Part of a small language model's weights.
Size: 12 layers, vocabulary 8192.
Training: a variant of Adam for these matrices, 8051 steps.
Each number is 128 + 32 x the weight over the matrix's rms, rounded and kept within 0 to 255. Layers, rows and columns count from 0. Numbers have three digits each.

# layer 2 MLP down, 192x768, rms 0.09, rows 0-191, columns 624-671
108070126134138181140171117121153110122033146135130114142126174128123112125126079125123114124127141040137129210126125129110173122131117123130109
098108135122117135124086129118132127129091153142122191070179089126116148119126193137131120128122116065129134086139139133121094127148132129131114
133101134120137174121144137133119140131117190120133122169233118126120130138129053126126144119133118128138137123135128129134106126120139141145140
102112134140143113151141131139127107126077073134122086155164116125126115128131150129129127133132130190128124104151106127116122137142129130119138
112135124134145121121141115125140124128114117144131136204149134121157134133136201113127141126130158117132135199139118130113190131129137128132128
160178125136135045130115133125113122134149193120135068079170074119135133137130082135133121125132135095141130200113138121122116127112127139133148
162096127128120159133087126151146118127051089129121023009166027125103132128133141132126120125122101099122126071119126128131171121101135121118139
080069131125132132128072107129140136121173113118130000126098000115138122139129089126126148120123137085131124167108102132130117131134123125128109
140153130135129158143101135124118116126126147134130154145178101124144140130130146132124131137129093121121128188117106124136177131112118128133142
148149130125133109108146128123122124143132156142133102209136123130133120123129170120125119123122057060136134114113115125115152130133131122133132
134123119122126128121114135123130127133163122130127122141099116122127128141129170141128144129133246061109123092121117129110114125132115131131139
077158126139129036135101132123120145109113135132138140084125126133141149130125082131132131128122093154128132132143123124115137127138122132133125
150097136129131175139115151137123118115202122116121115158043138125102112122134064114131126133124156093141130128119125127113175136120123125132122
185178118130127129136123117141110128134085078141128143186059080133137120119133105123126132136123101159118141101129135136129092123141138122124125
166180133125117141128116123133141150134191010119121108097116097130119114112127084136128123132130118112127129041137112129139094138146121130128117
095155128138135152123129137146104119143132098121123148119159137135131125115137174115125144128127142185121135131133118125148120129126113125128126
215158128134112154148143129135120146136116239123128048104200028132106136143125252153128126124127132088126140174134133131124131133129119121130155
195167139119121131125098136127117141123152084126126184146190113124116134150141201125129130131129155143128137168137106126129078139123140133124133
071058122131129101126162132128136134131125118119124089141123043120122143138128192123128127137117078107124123141129131135122156125125128127129137
147064137124149123113125133116134147151133091114131206080141126126137138139132076121129135134136054185133142067133117130130105131135133142122154
168189129135146182138180142145135121138200178136134119126190168131134130126139128130129137131131157161126132198125113130130141127114132130130146
119166136131123088140051141140118128117222143121124132156118072135130116128126143112131143132128088062120125157141127121135178126136125128123119
205181128122125224148162130139123126128140089133126147108102173133142113130127140127132137128128147124124138092127149126134160127129124127128113
136106126130125097149149134152134127131156122124126107097091160132125125122138201130126137130128166116127125151143122130140104137125146126125139
094091142134131053133082118118116119132134091136137069129243085128135124144133182121128105131129110180133117141142129119126105129132129132122127
208184132120143189115195119114152124129105197133130244080137135131144114138133102104126126129131195165134136197118136129129140128138146129143132
142109131131115106131180146136143121134121115134129140114119110139152144107122111134130134125142062138127130161119128130137078129139116137135106
137125127130146065135093123127132114137169113126133104214060142129127130115117103120129129128119110129119137120132111125122146126134126128118104
164184122135115222124109127133131133115093151128125140097139123131143119114136185133127123130115119000125127143136130132129141125154128121134129
132160129138114174124124107118122141134171131133129123050174037117132124119135220144128138130129040146131128100119127140119094119140140136128142
157107125138122193132073142131128143123100137139124144000213131134127115131127199138132139128121185113124136138129137130113147129143123132121132
116167132117144181099247150123139131121148152123131084134163163125161127151128082123127131120130099070136118128130133125141108135126134135125137
255101135117135190152126138132125134124180120136130051066092164132119130122136081143125130123129165249131140098119111132144090135129129127125142
126130127133128126126126127101124115120095218137137106157210130139147124139130175127128123129132168132126133191148125130124118127124132127126118
100143132130127236125157126133132117126190168139124133140073160124132136133132073120132109127134193159132125121113116127108104122139125130143113
135135121127129109118092129122110145124139236140133180097193175139139130135125136130126136129126082087132124195135121121119125126124126123126131
191119126124114151147140119131125118131151130135122156092235183135124140109135087133124140133128116184141125097102111132125140132124145129134135
158070133136129195151148122137118135132076183135128116131046191131108130117124067126133128127133141194131128126125133131137132127118125135122132
183080123125126091144106122119120112122146150140122124140050147126111135132124131105131137138126134111133127105123136134117126124141138132134100
128142127120128132115127125113120134130099188136124179089151209130114120122124112143132131131130068067126135108129127129136111133117134131122135
104104126125135140112137119119127114127047126129125209232090186126125128116125090127126136128127144142133132061128124128131128131125120122127131
047179128130130126120086134126125118130093086133122164086141138131124142112130160138126106131123204099135129094124136131139107129136128121125124
000173114132116069119141117146132126127169134126127071186054100123133124129126207123124107134131061087127124154112141123132159131120130127122118
112255130132125168149068129118113137129218111131132214159106107127121138120132200153133110138127179242123139142122128127132098132120121134129142
212093132125129050123157118124102137133180115125123119132035065126144131136126132137125140129126118006120129156131121129125102134131135130130124
050123131126103200123096135116123121114121156127127159143081152136118135115131149149130114127135168209140120167122133124133127128119126116133116
060018128126138020129137118156129135126061090142126167109131111131124132119134118118125099124127165122133114028129118124128151139118128134122118
083082132123122079101136146116121137134097094143123122084183079126139121134119107142129129126133109106130116109127138132105193125140130126128125
166159119133116131132114132127136126135117106124133072203151130123117122131120004124125113126132161046127132173117143129133089124112108128124108
061163130130143173120050123127119120133133067115131127129187111122129139134139148126128133127123172131138131058128133132143127124136135125119148
131063127133130113135162137133128140127152216135124180144092116133115116128125102123128122132132115177117126174129124133130133127114120121131126
153230129127119142121079115135145130116172123115126164126067138128121108133124177122123139124131141077118139127115126123134112130114113121117145
085116134135123126126086141131131129126169115128125082176093146135105118123127072126124122129131105076131121122147131128125153128109132117122145
228193121120135150134176114120126125114155120120130083248104114127123115136128118133124131127135129090127141163128128126122150118129131127123104
124187119125144117131155130104138140128138130115131158109173060135141119113120150128127143134133098037120125084131129130139090117120134120130117
164114131125137172105058145143140131123190050132123228136167104121100136141141174138128120126131200138128120081125132126152149130134137124118128
150078133129124162126146115141110143119160077132133156157153149116144117121128152118130134126122134253120124108132108134118101123134130135119128
077119127123139133122129123121127112126021054131134072166170119126129126137127115145129116133127094108112116104118126128118118128118131119122149
097114136126126122121115130125126138122115025130127161120178093135124136110127251112129126132117072154129117160121141122130174124135136125121121
028103132134126118137191130137125131132103100128128101108151143123106149136135077126126115131127208144139120087135120128142078135135143126122150
106113128136134063114122118137116134126165169125132101139097095123132121122137146134128129128116104090131118130121134134155050128113123129136136
086000120126131111132131148125128114119075143132125157213184171133117133124123122130130120127122052133122123143134126132099202128138117123131128
099117136129119182138217119122130099127113070138131119102102152132117104120122067121131141125128156105121130152123129135138153129129122114118123
211133125132114137141151141123106123123166078126131175059159136130127139105133047131131120133136173147142133024111111132129121124123131136129142
141025119133138048116120125138113108141058081135132096102131145127150129126122077122128134130125078114119128186134127132133161123124125128116119
181181132135119166124151126131133112128156138137123109087152091123154135113136096114129120133135082074119125164124140126140126126130140129124143
133224126128109162133214140144116106131133213125132086128164202135152138126126022130125127120135069051120138161154134121160126130138128127130130
135129122126135171115191120118130135126181156121132230117079166127129110139127055119126137128132092116130114116127125129122204124122115133116150
192149130122146114118064103134142131126178117129120177090162112131120125144127056146131139132128091117130141140134138126120103125106143134139144
094154118118121214128105123129130133130125131121126172165155214131116125133132073133130114128131102196130129134120125126136158127123126117129126
089134130109114063132037116135130133130216095127128162051132088125125128131126121141128135125126121214122112144134127126112120135129125124123115
044098124128150125130070099137134123122181077120125164084124063124140115133135134124126130138119146126131134074134130124134118124107142129134140
078007126131133141117110120116138118114107181126128086049120172132147120134130134126128121128128060120136134224134124129121176131126132134138126
203148130124136224130255139122136115131097140129130123205000081132119117136129136137126138126129028072137134153124139129124148127135124128132114
163057123117116126131093125143123152137050122122121117112107125121140135115118111136125131127125153074120131147142134130130141126142133130127122
063101133134147142118144131125142132127088255122134239111065152130148135127133172097128123131137176136134134179132133125122134131127143143139147
181072131131134121121193121134111113134136160133131160169159211128125122117121063112130140124124163104127135255107117130111093120137129132122114
118188131130120121131183150115133121141100131125134099087170168128111129127126131121124129134134171067134126076115142131157109124104118123118125
142098126122096053143188113121118120130116113134125118091081079121107122127119172133130134127132091130118122125130130132137126128129121123120101
144106131121119117134094130133138124130066100124129135197075183127128136114123125149132138132128117110125126084139116130110155129122120124126107
140143127137113085138185123119140125132129144131135168060048153134126127117121153120128120132130202079119135050142136124105175127126127129134146
134175124126130092145219131141117130140124130120124151125135088134119124139125155122124135127135086123130128179131124131138090135138124129134141
118161133111123110133059148133119139123122145122123098078098085122112117119122160107131141130123159066121134113132134127135131128127140133124120
071074120129154136134152142135132134128098150126133105111116192126145144111128110137133138127127161182125143073129116128134148129117134124133144
184107122125126110149143119131129152120155181137122132059082138129112139131130200119129124127120066161120132142135124132122135124124120124130114
185141124136133098138083123119117140113150150125125138129081178130152145104130202131131111130129096066131135191124123134120140124124119136135145
188125127116126160158180128128106129131234115124135071131107074131123133118127094136125125131136210096133133148110115128126183136132119122127140
105124126138140096148171139127133100130102115118133103122116182132139115138132094120129126130132181199129114182128112120129165129118127135133118
209117135126103057141164129137117131125096044131129176222194143122129135151128134122131140128129126113136129034118120132124148124128116131119111
118087137128129132124087104132137130127216184138125083144074106124097123109126113129132130119128054128122131224111130136113068123139113139127138
146195121116124145129138127139135112126036111118135117101108158123120131117129164120126124126134153067124125188138110122138108137139118120122113
155117130122147162136071140126138132135097158126131147076097201126116124127128141112128126131126129221136129153134127125134137130120126136125110
162134127133126132121150132122115124128147116128122097110116138124130119125127092126128122129129134196133113098126141132117140124129139128113122
111194124126111135135177119109127149132037190132137119096055034122121115130137095121126132123133071136126141136103134130119112116112109134128132
090171139119136118108033156130109144125105255116131233132174151123137137135134129120131118131133169139124136184126128123153092133132144142132147
121177134137132130144099134137102113145138053126129154122119123129125129151127151125131134122132123184134123060148130128145118130133131130133124
157092123123120048125130121152138126130131147127127097046123160128116130122123130143126139133129017081119121121122114126135113127119127125134130
145108133133144150127108133142126138129140172135135134187158146130136135152124094120131142133125110128141126124143135122128095116124103122138119
115112132121129153142087128124127112127120097125133069120056141123120113142121091115129145123124139166130133071127121124158153127135123130134083
083152129117104120118219138129147123125100133127124132186206098133117139126129134143126127130127072111116132150130117126107116133109132121124121
185080122133119017118034129140132118111067107127133087112164120125122116135130146128130145127126161119127130120129124132091105131114128132122141
242159126128128143112190119140135134139175036117122067092236080117124111126133155125124137127124137144128124119142132127128101129112153138128117
170123135124115071128127125136129128139113098136131075204080028130112109124140142131131141138126120122123122127129126133123123129126117126126117
163201123129115083129203112119125109132197112136124108141133130129141127117126146131131124129127139077114128142131122128109149128127121133129132
202070123128126082137238132147139148132093142130131156090119095129128126133127207127125130132129128144123135011126132131150088135134125120139122
148123133131125057118099136126131141107063092148128144212077031123132127118132192116128122135125000123135128163146139124114158125125116139126138
147112122125146096131108110119140122134115183125136090155125129128126137118122083155128112135132190117121143123124117124113173127134129125128133
088130135133135129105108135099115135131112080131131155125082035128130134138119101099130120125136099140134129109127137124137143119138125126131117
133181135122117162130162125124146149125133187134131102125149175131127124122134091128126122129117144134134133180126115128121111124129135126132142
023112133120133150111197133127146133131174077131129135062080087119148120142125000138126133125128076109133137160140130125106170126146133132124132
136224125135135143142199136122108145129125111119127070111191167134121131132128126133132135127128170180130128117147130124132096128130119128123124
049138122132136219122137123118137134121094133120128167135133138129117138121140159126130124128131102090124141153113137122150098126112119119119133
132149129135125203122165129119122113113063168146125186117221071132146142123126175115128112124131114175127128201109136126130185130122123128132131
074175127137119149146148119129154128134068178121123146165061071131106138153135184116126130135125199107121135115126148128113113129115136120128130
127062128129112123109057121143141127120047099125123100136049128128119132130123106111128119126122068183133133118092121122119133130143110117123120
125087117130125079119141121127115137129076121118133154168147115127143116135121142134124129130133094044131131146145108129137098122122129135130135
049083114123119064117153131136148145122158154114122059093020084133136130128128220116123120130125130071115125095139131132130134124139121127132122
053104117134128084152151132125130139127125177131128040204130206133109121144126145139128128123129141139116127183131140135133125126124122130129141
076132135124142220098127143116124113123103164132128093109111126126148120119128178142127135132132182139125123159126139124142133131134126123122118
099127117119128065120185124128148127134165098122132099102028138136120138121115138128130151125139131125134137091135130130118136124133117127128137
116091136132108075121168142110120124127189162141124088141112143123134137118124057151126138130127111154132130122109141128132112133123119130130127
072131123144124138129151132104152110113067176116121106219068173136132120117129167119131139130124100178130136188121122127120127128139119127138136
126076121121129066125075121122135111128176073132122112158144050126135138124117121139124148131121112164117120193110127132121205131126123120125111
214147121120140046139071122138128140135128175112123057131145131131135124117120168110125127133129065111132122137125134129115103125119133126122132
140161133137133098139189127136114140126099094129127115057153184126100140138123118130129112134126162036131143115120130124133144121126135126128135
094159118124125108128096128133136137126142158126126138155096114130134128125136122122123130124120175113133124186142126134149092129123132132135114
040131126124127134109156139112139146137113122134123119150135140122121144104119119128130123125122144086131136090135145136130088123136120132139123
187057123118134189122120131146113142132110153135119008145146161121132138138128068142129125129122132100120130070148135127119144122107112131130125
124119121136133126118121133145111130132113141136122041027083195135111111115127096140125146126124178107126141040134136129136133133129135118136132
131084124123119130135107135121121133123090178135135122108174146124142136145134130130123132125128080150129129191118128127143168128116133130125145
112130135135142081148125126136117117136109165127130144092123153128123122110124179138130147129131089223129113138124118134126137125138127131131134
063154128127149099128199119109139113132035073143135185117103046128131130123132165130127124134127122110138124198134134122135092127124133135138123
084138114126121093128134114126129138130225209133122166098034115139116133114129158129122125126121208120128138145139123140105128127133133132134125
174239133134138221106172113147117134125139089137125138156164098124119114125122170115130122120129173108119133072110128130128148126130136139142120
110160127136130203141113126120122106138194013126132147151110148119137139150130131113129113126137212135139124143138129121154151131147132126117118
115153127127129028111070125125138127122080107131129207148071115130120131124124081115122124123132222161134125039128138128130152125131134123117119
160109138126132169110106125147126123136162120134121108104184079126139126124130152155127136126128055219121113113123137127119128130155123131128129
134117120131119078123107123138139104117200104122124140165102048124139124131130206123126121121124110173138126135107131128125142131122129129125143
148154125123124185114147107135130149135103190118124123096020107136125119122129138119126126124126164156123137192124141137114104130125118128130123
144151128127139121119096141122138134135148128127129165090099191126145116136138126124127128132130172120136129054118117128108102121127122132127145
170156119124139145128082130120119143129159165126129107088203197124108125133123116140129125122135127094128124120117133118131081134136130126137128
155171124124134101135174130144128118122155138117134124128164216136126139108126104123129120138122119065126140037141134128144159121116133116122091
124146132138105069127151136112121128126059096132130115051118150133121130134123165132128124131136048150123122149132126121107148127128116130122114
112000132131130193123003128137147121129156142118121105177184107126126137125118119144125122128126178130132129110154141122130119130120138129140117
106099129126144149136140126132117131133129068139127104151079108133121139127127106141126130119134099077122122084127125131138209133133137120124113
126103128126118147133165160129117114120167053126134063095091134127143126129126081132126116129124160236126126061115126122148092134125119129132105
043125128125116126141157146126137137123146142128127079139118047134124131115123094116127130125125151152127126163114142131123021125121128127131127
081129131133140093132055149118132126131150178131132140138088217118110137121112138129131147128124101043132132110124122130158139122146123124132110
127159138135136108110115133129125149131104191130125164228153132123125126139134060132131107128135183161134116178127146121133121132138141136139143
076119122135117128125096128138148157125024100134122126159173138131113136108121118137129121118128138051123138093139121132130076126127117126120113
210144132118114202126181132134136147127170097124122153119071057121129142145127235126130151124124133155122125097144142127108134135142134129129147
186127131127133157131157149140110144119046167130125183114144167127121111143129158126129125121131158106133122161119137131141127128115117126138130
113120134127135203109201137137113130129095091139122131146128207134129118135130215118130135125127255229133135102118144131121127123129123138134103
148118135126126159151118118132133129133121048134132132062137132123145148143127141131131133128122072115130124125132115134107103126111126129126126
143035127124142122134118145130144118129078071135131158171133071125130117149132109120127136122131146105130139088118123125128162130126126122119136
015099126127105223145129110121128126127000067122136144106153165135113116127138098140128144132123069124129112093134141127144047126124138129131124
136080130126120163142137120133136122132126055127131135177158116132133128140142113136130133122119075139128137039133120131117089132111137127135137
159134128132113181141188114140157124123123071126126136129153169124119129126127189130129150123129129185132123112115117127107120126135126125126133
111236132128134177124138126121118134125185136136128118100076177122125145138126157132129113123129120120130134045130138126140146138143136118126137
119125128141122099136132147117122115135102093127122192076216107126134133113133130122130131137129108092135119110122142123128120135133128126135138
158122131136121187151106126147136123133176152132130099120113128132117122134120137140130129133120107155127132122127131119117148125113116113129130
044187133119125076140056129124114107117130091143130090116158136122125120107118130126131112119128082177125133072148127128142182125122119130124096
183062127121140103133085149136127132123255133135133106166105158131111117127125085135125128127128136134131122126123138124153156128128117120126137
050108126117127118106155153127141114123000135119120163030116095127142121142133117140125122122131109223118126144116138124148099133112138138129122
206187123122139143115063107110132125136233100130129100125041098127135123137125111138131139138134080111126128078104112128122169129141125132120141
130174132133134127120112117117124122122210178134129068208181151125123113130136122132127107128128107137131122240126124129134129133117139129123138
160226128127124223138072128136127141125137061131134146253184125136118118114125047126129134126137164255117115116126105130124117131139120121128127
147247130134121128119119148138118155122080139135124176099138235124102137138132177123127103123123144145128133124127153129132110133129135125124115
119051135129133153140132128139135141127172162134124203114111127134128120153123049157128131127133146124135114144144128130118111126130150130129143
087086124117117118124065135130120151139093099117126105137173056121122141140131185107127125130129231120131122122130140130122085123146123129132149
155075130130123109129177126113118132124180046129131039082079144126115138143123104106125127117132106213126119073137114132133124132130124124117140
123156111140120080133196120134119135121105110119128186111018156117132128119130213130127123131125111072133141100116139126129142119141137127117118
164094128127119049136070145153122143129154121114126080144176181126115115140127162115131130129127099139122122065118129129160111132119118131120112
113143130129145144129137106127132125134135159132135102202162199128159126137130104126126140123132220040135129149137136127127089128145121128126131
051250129132123178148146131110140131127102153135136140130097161133135136135129159133130114134132186190131129071141141131144123131138122129136134
134122119136120090117045131132143129127161182119130196154121207129130126122121116112131124125127166137126132143115119130146166123114121132123100
152148136124143055131098115109127141141169128135134138174221114123133116130118121156132113127130147056140119189127127127092191125121131122123162
002116130127120169111119100139118118125100097114127215086179122128152148150123110129125118128129169223125124115128139121119133130130134126131111
201136126125135109134186128141132132124140172119124191143077153134139128122124096120123111119127024113139131255136131122125185134142139129127130
106044127114123152121168138121140144125192117117123101184183079117130128147126169125127135125126118108136129211127126130127133130130135135136128
040108134135140155120099125106121106123078066126124165080143068129135117116130101116131117132131114208134114113135130128132096135118134132122140
146115125124119113110148129122112114126153130123136120102149141136126135120130203127124138125133165221129112112122122129129135128124132125134127
159192129126138166108127119133131101136150102133126123084168080127119119121127115113128119122122118111137131075114138125141149132135127131132120
131071137130123089130042114129126117127131099143127191077120194130135147151131106150130131129125143255124131219121112129121149132142122131129129
081107120134141105129200130131139140134230206124129104142179184135122119125128082110126112121122118096126128169137142129126124120136136124133122
083106140132135067110078139119105132123105140135123192170137074127118117128133154125131119122128173217135126150146132131125104126109125130130144
173116124122135032118063110131125149125152166124123141234138079124145141117124153127131132140129121102117121135134115127123119123144132131140126
190042126131114113141159132136106116131091089128129095178135141129135129136122072140127128125128089102133134069133117127139154129134129127124117
092067122140119150128074101134130125132140137119130170063155158136120119129128055121128151134128129068130132090136105134107135127143131131126119
078132125127124074128124136113128118121230249114122120209118154131124122147124223140128123132133152104132131176111120125129118129138111120128133
125098139125118100139067124118106118131112178124122108078058125122119117124128134126127122125136127149141117117135144126139105131136136131121140
115146123125137177117102142109150130136116098131129159090131176117140123112123152130130136122133086174127115110132127129117141130114131147116160